Weights of a small GPT-style language model, trained from scratch on English Wikipedia.
Size: 12 layers, width 64, 2 heads of 32, vocabulary 2048.
Each number is 128 + 32 x the weight over the matrix's rms, rounded and kept within 0 to 255. Layers, rows and columns count from 0. Numbers have three digits each.

# up: layer 4 MLP up, 320x64, rms 0.147, rows 253-319, columns 0-63
# down: layer 4 MLP down (transposed), 320x64, rms 0.22, rows 253-319, columns 0-63
up253:058125191123127167119157153115134168097171134098080200027133169153069084147156086113112083109153137126118139051163142125184082155092100103120107131164200144153149124113090129125177159124119127
down253:107135117106091096180119093170137142142072119088075144154123111133082122109073193101161125079055094098070106122088152153150181180127121167139113059117103117145058131125168184160091140134143114
up254:128117142134136070119122099154148104140117053141160097143067119181140118140188118090128103141096144117164117102109172130138088133115068161111144119160127172175156106151080145107196065115141092
down254:194161121103135189141097138178127090125125112151126113116102156204190078170148114104064087130133096160132095116158116089134095120151200113111183178083090094153079116184122195118096141083083138
up255:134121133116120112133142144120129123136127117129126129135114138119121141129127127128139126106140126128118131109133140124127126136134117135129124137139147118113132131129130133129132128110129140
down255:133125123122126128128141129130122124129118134130125135134136128111126127111132119121127126136123120124109122135110122132120129123123136120133145123132120140136121122119128122130122122117125115
up256:103099098098066070183167103172105110171103112104073112103106101118113176059135074172122123098102088180111123091067143172100123134112109206131094129082132118155107173156106089108161118124135056
down256:149144097154158123116100132101174175064154077063124143157112128138094100178081125085128095152116141113114165133102163118134136139116070061131203120117120136099112129150144130195093177097072159
up257:094120190095136145130107113087164146132163145142103140121125118148126081119136156161159135155167167191124115134116159113193176135129083097109105139142104151167138088161150107118061113103120120
down257:103118155144140165134126104128127100091126116118178139144161117121167105084144119121113093160138145158169136119110134119158077129097139123116128152171131160146091151133189124161141138107128138
up258:137085156126081081183119167136135150142098099173045086151111117071098185123148130134094062124140110150105137049063136127121152120148131104120144114109107128131128149164155130120118148137106145
down258:127096123140096191138106169142068097082102144146128127058128159133202075170114108085122206171176111107159147105113148140143159112149103049117187139135116137125154110166092120121151067076148135
up259:118138124091153065123101127155176150148109120099133101131104109098116136105139098148083111144161129143138163114078107131134168164119089124123117102130119129120116148187077080096143168092093081
down259:131142103125145108095060136074159069100132180128141141131176166078080124158159160128096096166098136119148140125150044093142127095152121091145169090103141162126104134064123149104146145123139164
up260:102126128088073099137118135127169148143102125084163104202119108093145103133159172127108096162149123129106128101082146143129134146120155096122124125137183153122137113134151122116095112102138138
down260:129109143114131138123104082078123126107131120143156130174158115164123092136152140193078092110074117076128119119095144129116107143136133087115129059120130096164143145161151136108099178157120125
up261:104118133087144118103119041111138132119161180106165128067082123183126127119059095104098147143084109158162150134123173086093116149144088216126069142105130095122145105141137175103116109068214100
down261:121148155117118202145132085175147083148119134112138132112089109137118131153135101180027105153172140146114126081119141148133176171155187151163137149124086180140125149169087105187115049186174160
up262:169118141106136122121160165073088156138159148137143186048083136106146177086112111160066085135184148169099185125090172160087123127115118153126142116160099064140101103186094202122114103095129136
down262:136159144160180170139101102126088153160090057117138138129124080132110066085154065147185150210187156135141130172130134169165193137120068088094176147097178097139159153139136179084088097109155114
up263:123135108111066139144186157135114174132120120131150147170132127160125196080079133077114099106123151131134105088116177133130108070112140099124137154139135107116167126158154065098143148063206125
down263:133176097128140117081166062152144143149152083101197102137110110145184161146167120148121110140100103057142134140059127087116172157128126104094217150140219126117088124109129148118078143141134127
up264:101101161074182140152078048124154136092127086105076136151093136125112139159133092008086068067107155146154170147142146118120119116059181105109139139149146112158091093104136171140107143152138093
down264:065116114158131173141135170094115185109116132143169089140087202106147122143163146146149074169214118078112124090056030126119129149164109124089195113114145131134122094123125162129147122128058152
up265:124126127166147117110155134132124100103109107121149069101079118122181127108163171103153129124087117107090172123140097132150071076193140122073137104131135186106122110140161143093137147094164086
down265:156185176126170119143131095109117134112114168125147172052140133108135100121090135140123095097123104123142173122152087133154088140166093112097144082134191144131123132122187130148146173174099084
up266:121142094130182070137160083118132138130118119100121106113107154093108120135142089118091127157128118096112182157089141119148140109109141184167094103113143132145090157185059111148124092107168132
down266:119096120135153164114127113085172113164119189158143119109154102040162092149126195188127130134067130158172074081158096125161129115089163111158122135176094115146088108149119108101126124156124114
up267:149144120091123095103119201097102119157118136147102082119134096005107110155134084136168069120202086100138155132145137083138110113113090125112169105204097147196127092184106151123162149136097118
down267:145142137171095081109191091128113135135180184148123113142096034153141179080094104120087109078181118124114122155100134165137133144111164092052084196143080101132117168089179115124143145175151153
up268:131115138084109120164141173124117128152144137119127127140043156106198138164133194154137119107085124163130126146074116162106090218107100124117141126220146176146141171143094073130122139024142127
down268:110096168204165160096065166128077138124143229155169121115136143170051119131135081104152134165126115110157097124101192115139162106113161173169126162096071091095116107106088132068095144138045174
up269:137153128149101123104147135194089097163114154125124156126095142149167169095145151147079112107169096021114140174123163102156154141111025108097097131175147165144088108072091067090168148075139155
down269:136147135102229124161126059177178153183144117110166112084159171165069110188141138142174118121111118105105111036138137153127156131110113189071168163076112128118087122149133149108091145114089179
up270:113140206070068124133155093079207124140087142116138134047134155125106167119095122151076142157168178161158175131174198133162090120114123120081161070104106121118145148154100075172123106076172129
down270:084144138155152072104130151110068081130132064168152141070074100143167140123124106118141144110137163039117070130154055143110145148125164154191134112124090126109062054117188162061140144084156119
up271:165142141127151121142156118174125112141145115143092217139074101099168083133088137110047088105131144146119173142187156166105117125115157113132138127141116124106132119123181071124163148162183158
down271:132140086176152147144156111148147196077087174172118162133155091106180121143123122120196098141121104140134084142130119096090116091152119105123074114150171127123110117110099125170120119155072098
up272:112119078168127090138103110138158115127143086126026132115102134103135098084124132093184155116150129155122137114118125185148143131133094110103095130177106128150130102172066090131145219090092067
down272:182171119151095083140122117145149108151152115138047153181099115112070057128109125085126170153147091077178051112129103104137175067159117145109165137091140134186092173162140121140150146118093084
up273:178085147109176089135112109130100127172088101111106164086057068119113136149088128109146183080115160222076187205118055119130089116057117146096142118112121204091113140092160143102065122135096109
down273:123078115115055163130163119146122084147141068100190096116157110099109164186084102178170135086192055082102147104050158131109176158139128158132121122123147141126157156134148097037173183114090129
up274:156154152152114086066151112113145100104184087111126088100112119119157131145141197056151154136154118139164151158135114189069085171183115111118120129046123095151168075125073104147160135111163088
down274:167165209178116148122173114123148172084081168145168111152131165106129113116185168146051135173157112139174116083095167205085108101096049144150169170081097089180119140108153109139104151145108125
up275:110121134090109088128081137125172135120109136129160135100119148083170126128147099154179132114125094110176143098130116136175105112094136118137076086062195152102125138182110147081122106183181145
down275:190139122105133167105144090123167144136157149145139191136080165162051132116151135096067141105108124155161091079158091136047118057158100135110096146091082169113135199166172100091126157105111150
up276:105111106124095105130114111098085136119122100108095129157071082150051160116096109142122146100178140089112114168105218104136158097100137134066163163187080163151122137164114093093122107139110086
down276:100122106058136200100118080158104091186192145126145067125097139113082079141153114106117130068088080176197093124119167115167093092152162197129128088064108179153182074122131147093087079091100103
up277:138131168113097094116129141119141052149089121135098095167116116101132187165142099130124175180133104114188135186068158098120126150124155110085117132127106131106132094116128100188141175137150064
down277:149146048157126133139233131116122123139112172132136116111120136105171110166171130150118178124131095172146116129153036159148132168160161184106142097053137189156119125133180142109111096086123154
up278:062112115123106166136131176106157136108131136110159193085136119163099144147062085140119127127157142164097150175151142103127095143097080130110104107144160138164115166097137155099180101150171128
down278:111123075085169077138132156109131172099100109106199158148125139139128119136098156145106179142145139164134137135120125122138130176104116086153183118180115162105163120135154157178139145078119096
up279:182100107089169142080145167117125121125094150151086111102091218136071145151135100130086134096140132185124123173169204120070127185163163169085148132188124169154157082151151120095097146084163105
down279:131109161129109180111090112147126076152155176143136145096124150047158113144161172161099174179087161129127145080103101163113053160144134149165078191205084088096164157074131158202143122117122149
up280:158174138150113133108111183125119090139123170116117134118181211149151120082159155123087108080130117115129170107098111168142105166099111135113087079124186100096124085130099088160141184105116165
down280:123145126160196151098138191084126151125168097158157141088128167158129107088165126151102127126134163115142087125143085145097124047189128166151119144095062163110128140144212108157149136101116121
up281:176125115189126109160159144099088140153161179119148124121110160164131153078063144079081120102136087147117150151107111112134141146157155151078089124155121130085118115145119071083147152126151153
down281:126162140130105088137139109146147104133077106132141159165102082130163123074121191174139150149100045138116148133035116096136168155108144064115148141082093086129049159143125096078111141147099139
up282:098117131054146209079140094134176145099191111151094140115102114168110140175116134080164107037097085179127091134131183177101118171142125141166090159115134050133133099154114066120117175134116100
down282:100135126132124116103112102149171102074144094117126163145121117130126170120168147121110112156087177077109126145143190178090199189172157153133115137134102134136085164138162180129098144153142115
up283:089103175111097132109132118154096116064153081053125173153155187110133098155111134150109111111147122136095151124147138137199082105066100165056151208122105166114113111121135106091178125106122128
down283:055086115099117162117112182197103126129131176119078135095068132130081106100066128143103119140092097118113068166169121106139135154050135150141081117137139123122077123141123164140144141101137149
up284:063186225120094101122143102125135081137143126101130154068133133125096179063096119133127112068157063206152144127095122179124081120188197149214102095101117104129119109117088053147122095167129096
down284:120065073190165123161201097162128098117136081159176148122131137078099165132105119157123155141122171182112112141167102132176157103174111159119087189127106094039047156121148138112135186102147108
up285:154085172122111119117115111130111137118168187073079118083089140144145063150048097116166143136127158093184128224134120173147101109170110161097121167183077201141161125142161090076092138117103139
down285:131169113127174178087165184144130150137126129176165145129149128123101117074171115128137076183124118129080137062101151172093186096173168121114180158138120165171055143128161080134158051111107094
up286:089097113102196086151130121100165187133175151139101097183109148090100100149124058133162129140081136143131163127115096137234127109133093141159115098096087133103127106048098151155094116121141072
down286:098078165131090118158090173128141152116109165121157105141162107152175170126146143117106086123089076117186067103076134158108072131086169102065104187167162105144151143107143108075115166155115189
up287:168157132097100098092143084109096120166128086109193143186118112163077178136163155182150158073160176093089134072129221137136120102113108129078129075076129119113153126107081087107061147080188172
down287:170176138102179143135153184184096140176109098098188141090094161139104160113125103116055078160168042146153111147111186159078153174087156136112210131123250149162161146139185153149132109181084174
up288:114162131133160149121108151100086138132184153147137134091151158129119111160115107132131097124123141164109179129187132195120117123099131117122134105121143080124136189136055068104134123132123100
down288:106144150115127143101151101160191107117162171159142174147121126110157162126157179160125168141129130116143140099102103133110176124117158163113149124129119141109089104133145167130077151106058151
up289:090107101122110064112153234125051176109173175144129151099107142160051111149156137124209175135174173124163126255138137043120130112096155096097146175210123166101139156103113141100129100117131118
down289:146129065114124151175092151155155139090144149136145114103107102151162173040091150103166174131162152137128094161128135132138191095198142104134151089080104094151064098139132203135136159143116100
up290:171105129121118098162151162097166095141125138110077142147134147041089084132091169069084107184178138131119156096106091118126104075066140181149098083128130094175200163140094124127182106123137126
down290:119096132126122236136120150207100106175138130155143086114173116143142122143103188129182143094124122133136108093100164084098147148160180220069107105125154118142142167057125106172089140107118173
up291:073108135097110078083114139123120093104109114143100092143122130166140171121161135141071154143074151157145143121141230100105091112201096127123113097165108167153124151099084143130105112115120070
down291:171135083078092116110112102162114069143076108153169156121142127141154125173168170124107136157135127122118096106176223106146140166110168130152155106111179189115087154105151157106168126166144115
up292:140123132129131127134135145125153123125126127137109123131113122129122130128130117126128123123131128140118131120129125131143126135130133145122120125139139124111131125133120132132119135115129126
down292:133116122151125124103124106136120113124118131110139132141100132125108111148138117128145133127119141123138123126130109120127113128118126129150135121104112122127105135142123120126122116128128128
up293:125138130124119117130129131126132123119136128127109129134109140114123138131125118128128128120136138130134153124129127129132115115136109144123125126126156128126124132124124132131125134132132132
down293:136125135141137142105140131131133130118137131113142133102125127129133149115115116115122128128132146127132136128127143109140146128117129116133129139130115114115124119135134131127118129130117116
up294:112091165106136120098176099144099107117101129107078138082109111125082099136138146130169171096120164207076122123113121139116170122159154118059084119056154108142173110134104149105121127071093082
down294:071166154196144147135116118122111150082095149119178149127129117141111166140092137119167147192110184144121174105139093117093130142133043082183137120110154154079150097143083133150094168087142124
up295:108127113118098075170105137150159147162058130167140099132188082102130158142094138164189156117139128093140071147118145149139119115085086143099045097136163099075146077102116119083084104153112142
down295:096122165144169138142133155077127093115186099101106140091136132170155090079114121176125071134107082199148167174177107127128140170087133141127116095144105163162066114156143131108113129145085154
up296:071150150090146142116106135206119125112150215109081115175125108028090153128126125158045097107073186138161113175103133136138096128157133185109119125109065128140107123120121093141130100138140072
down296:091122067101120130179104080118128130088111186085154105143139123147091148050148079079083112167180137145186163172118117157104136154152134124126110089103129071129142181135108111130127100171153158
up297:141120151119137077102175107154170168179161115165096099067146096128092092140054081087121135129112135135122158082115154156163151176086177109153101161077117136129135149097148130109073145112171088
down297:106107096204195079131129077118132138139075184156168122114114174165099134122183154164104124163103154129142068155152115107148176092163130128117093161120127128082098092129143139116124203130157094
up298:146051132131112128123135171108115056148184135142059164173133184081087107153193080112188152084190123187127071173101135053121135109131146103098142077176140164154090114111130147146070109104123098
down298:178098140140172100128152090171105162101143118107081109126185152139218062079131106151119157145101107115128120116087090130182145121164108181168117158168146128110167179132116098138154174178066084
up299:123169203130119076138101148133122112113080213150070076174132172150124161130123084145068083153117127149111183131089136160135170071108126159107157110129133132128144097108121126144126166141131106
down299:127058091162129106095063104110169084088077101099103095120146116174099098127142080096166159134114125150085149098118125058102116151171158142081143091139120133158113153145166157142071131100161170
up300:105106119128126131127101164146114163128143026140132146096147106109124164128111083169098136151178132139128161145152172224170099144108100080108189093129154127144120135115108116152161059156174164
down300:156136120107113113123048136108174110122131077121197041140115201149112140121139082121141123148138105133181140157140088099105149163119165098041158185108089194158183147147093145090098105113105116
up301:146085126174131084143125156108064115114147109085120164182124092087149138104166147058103085130108120129105086063107111162127069062151205144109085142135148163051168122126129134134175135182140134
down301:178179138076129147095134061110151110109150053045170143148132134134161122097177133163097126123076132171142114124143125081071137153137116066132194178167095108104158101058159130161081162113097148
up302:098070117142145138117120137141129182162150054130164128128165153090076148133129179088098124072182174089150126122096047162166172142112102112087139164184137101150209099153125118121120113106140132
down302:084129128157130106108139069125130112070123134090138087164110092081120120138150127193182087080092148203113126135066187097170083182124109177092170132155112144095114101119136134137169107153150132
up303:116089180106150108118139111192136131093132104050108072113020153122137122157066191167142104126171106161162169110094103167127091115076190076141184079139197123084089076172092104138047186138128147
down303:122137113081153105121135044087107151105128102139129113102086117182120140131120199151231143084118130116154152068086141060150128136219136205132116119160090115157155134096129137175105153216112114
up304:129165143090160100088158112150106095167136119140117121174109160133100090156107110147103072110075135078143152102147160157141098095064109144136113113159163163118090119187095111099065186154144155
down304:153168155149135101151158127153147127141179147163067101095168111110147152160152149129110118164166091141017105099173086096105106124162080074163140105108157152159089133147114124113160131111092121
up305:154158131135120101142122107119120099107104094102079116148063134140169133144184149102148164142147148124130142137134125179164148164151119162145144114130122176108147105112198100086143150158095166
down305:138124161142153094121094067167106124094139097148150151101161126114194154104126114116128164158127123183108102126139163186144122167139151123158158089120178159129119106171130134133143143130117154
up306:160082126088150133171072118151094130172074115139120167140086140103073153158181074152139097149112152144154124134151167134126092132084137111126122136164139134119132147087095108141040121218171115
down306:104098136174132112099123062119139089079132143142139082090120101120130120079125105166119182109131134029104050096146090123119130136182119205161134136147113108158131152103135176122153128107120138
up307:131121110103133062174122137094119131151099076152134094115123107138103162104125139130142113157120161169110156135148167140096209116068196142149079121136152124132067133140093100156108113122143060
down307:118185127082116145108148112151151165130126109069143120142128150159108152156086149152178122155147178082168119116150087096148114099134132059148113162139185181101103097123139091129146133197114116
up308:148089169130106164129110142120184128145120151105109062120121139058136123187181156147148127165156094124131149106101156148150118061105081165071163171084109111147148130099113130102190157174149120
down308:173122163086164198151148149099139168114174099112159145150154105145150098130154158143102078072191142129115134084169091127144147100118143134083098189134108140135105165152152169086153158133114094
up309:205097113099188116129112081138112135116158080114113090120067139164156133160072136073092105112117149106157157181168096161113090066089140151092153133121177131099139136156153183103084133151174126
down309:088167089156171139118171155173124121132098170081146124179156085127111120131123133167162097144230116170105117115164105090111132150123154107133112127128112124166099182123174170148141102164075162
up310:134117135118093190146123165117119130134199066167129097123118083153176097144057110142108101173151222172120172178197154132085147134122140114119117137108173127143090152116115169102105105112147163
down310:093149158096135159112160153117142105131149220107119138158165132141123048151186165163111152162110079127142186091096124140085187096138100115083143064146122118129154067148146112155134147146088178
up311:152151127161125098069138097135153096091216104122093164119112084122128119129096119125120164119076103122129161189177131083211072117129153100168084130133150134062135113059153176130141148163077105
down311:124129106095124150112132171152116119124160094088181159125124109174079116162157107107074083124185137119141118088167079109123140069135070134080168114075111177171050167145149128163065072086162105
up312:100133196066151072111174115203128200088113081131116121131074106123087139129125093098123177156148139146146082120145144140174102054111075134105132124139101143107076183135127145110189102140181116
down312:156200132151164164078160149142146117123164111055110097140133086126085161189143107154127170128162120131066082168170110124103121138165103117108158095147121116116160142063109124116166133154113201
up313:109112078108124156175102166167136150168133121121103183076100104155186103127096124101141158119126142140136137132170151140153132207171070141174134113188110121159140079098159191089116173100124090
down313:172113149160112133124176137106150130121094175186158107189110168052022127135163149122112129104145082103116190084102177098082074121071157117133121153111105147155181187152119096112126073091152145
up314:100108061096123059097116109117122101164123140148102064100131100149217132115122152157139112111101106079066192144098116132174117121128137145104125095131167074079164206205040116165156190096148092
down314:144124177061137120126076123101099073138201134145188106137103128124197124110161218160081142178107101128093076136116097122163085179114116110063190112174146162064165166149095156146147064166074123
up315:119141113110068119110113106124119083132099141089119121104142146030098216129158107089142094131183137109121155118109137136106125124144151070121183104091122173135163123124089168191143091105137100
down315:204106145149151151049108094156121122137101128158143168036081119153094085183106140136128151151124158082151150091173096124119109150120175145137096148165121065062076102080107076121132132122091158
up316:077102179048175158114089145170143196111073173133069074129121072091124160146151143144114134100075146145133077207134088162174128136124075095116083118142133118106131127177131129123117094113192111
down316:199164191121153130148061116147122089108128163062134144218087096143125151168114193145094168074095085109112202085150150173138154153134135168123079181060100113103132101066150128152125152127124150
up317:089122173150142107152142134115096111099168142124106097107097123077127077126137132150203128112186135147124130116129149176135143109118128124136138121114142115112135175077142093175142152169130190
down317:095133124196132212074089119164082159142098065154166150108173099152097103086126135130127168124112099117147102075158124100112164126141113141117122147175140134132136150155098150127123133178119130
up318:126107129173090129090127107097122117146165099089126173117158064146186105088069143143082108105136149116139104174146151141137168219137094129079085119161161070158172105121160131131141185118153078
down318:183114137084160142119124155120109111159152065128123107159170100093136166117106105089138108148146115099106120122077148139128128113127049176186125188145136195102069148118128118186174142127099115
up319:031034096120069074071090062112042085113167180147153095073168126170126135079159112136135146132172134117120143154078164065132155124151082168136118165109154101122155138114097134128108097121151144
down319:127146184138173121129210156176089138161104107160146184070107149126180078056201078125156132139163119099135031150162109144133116110144153091105147113151092125113097089128143090139109092169149142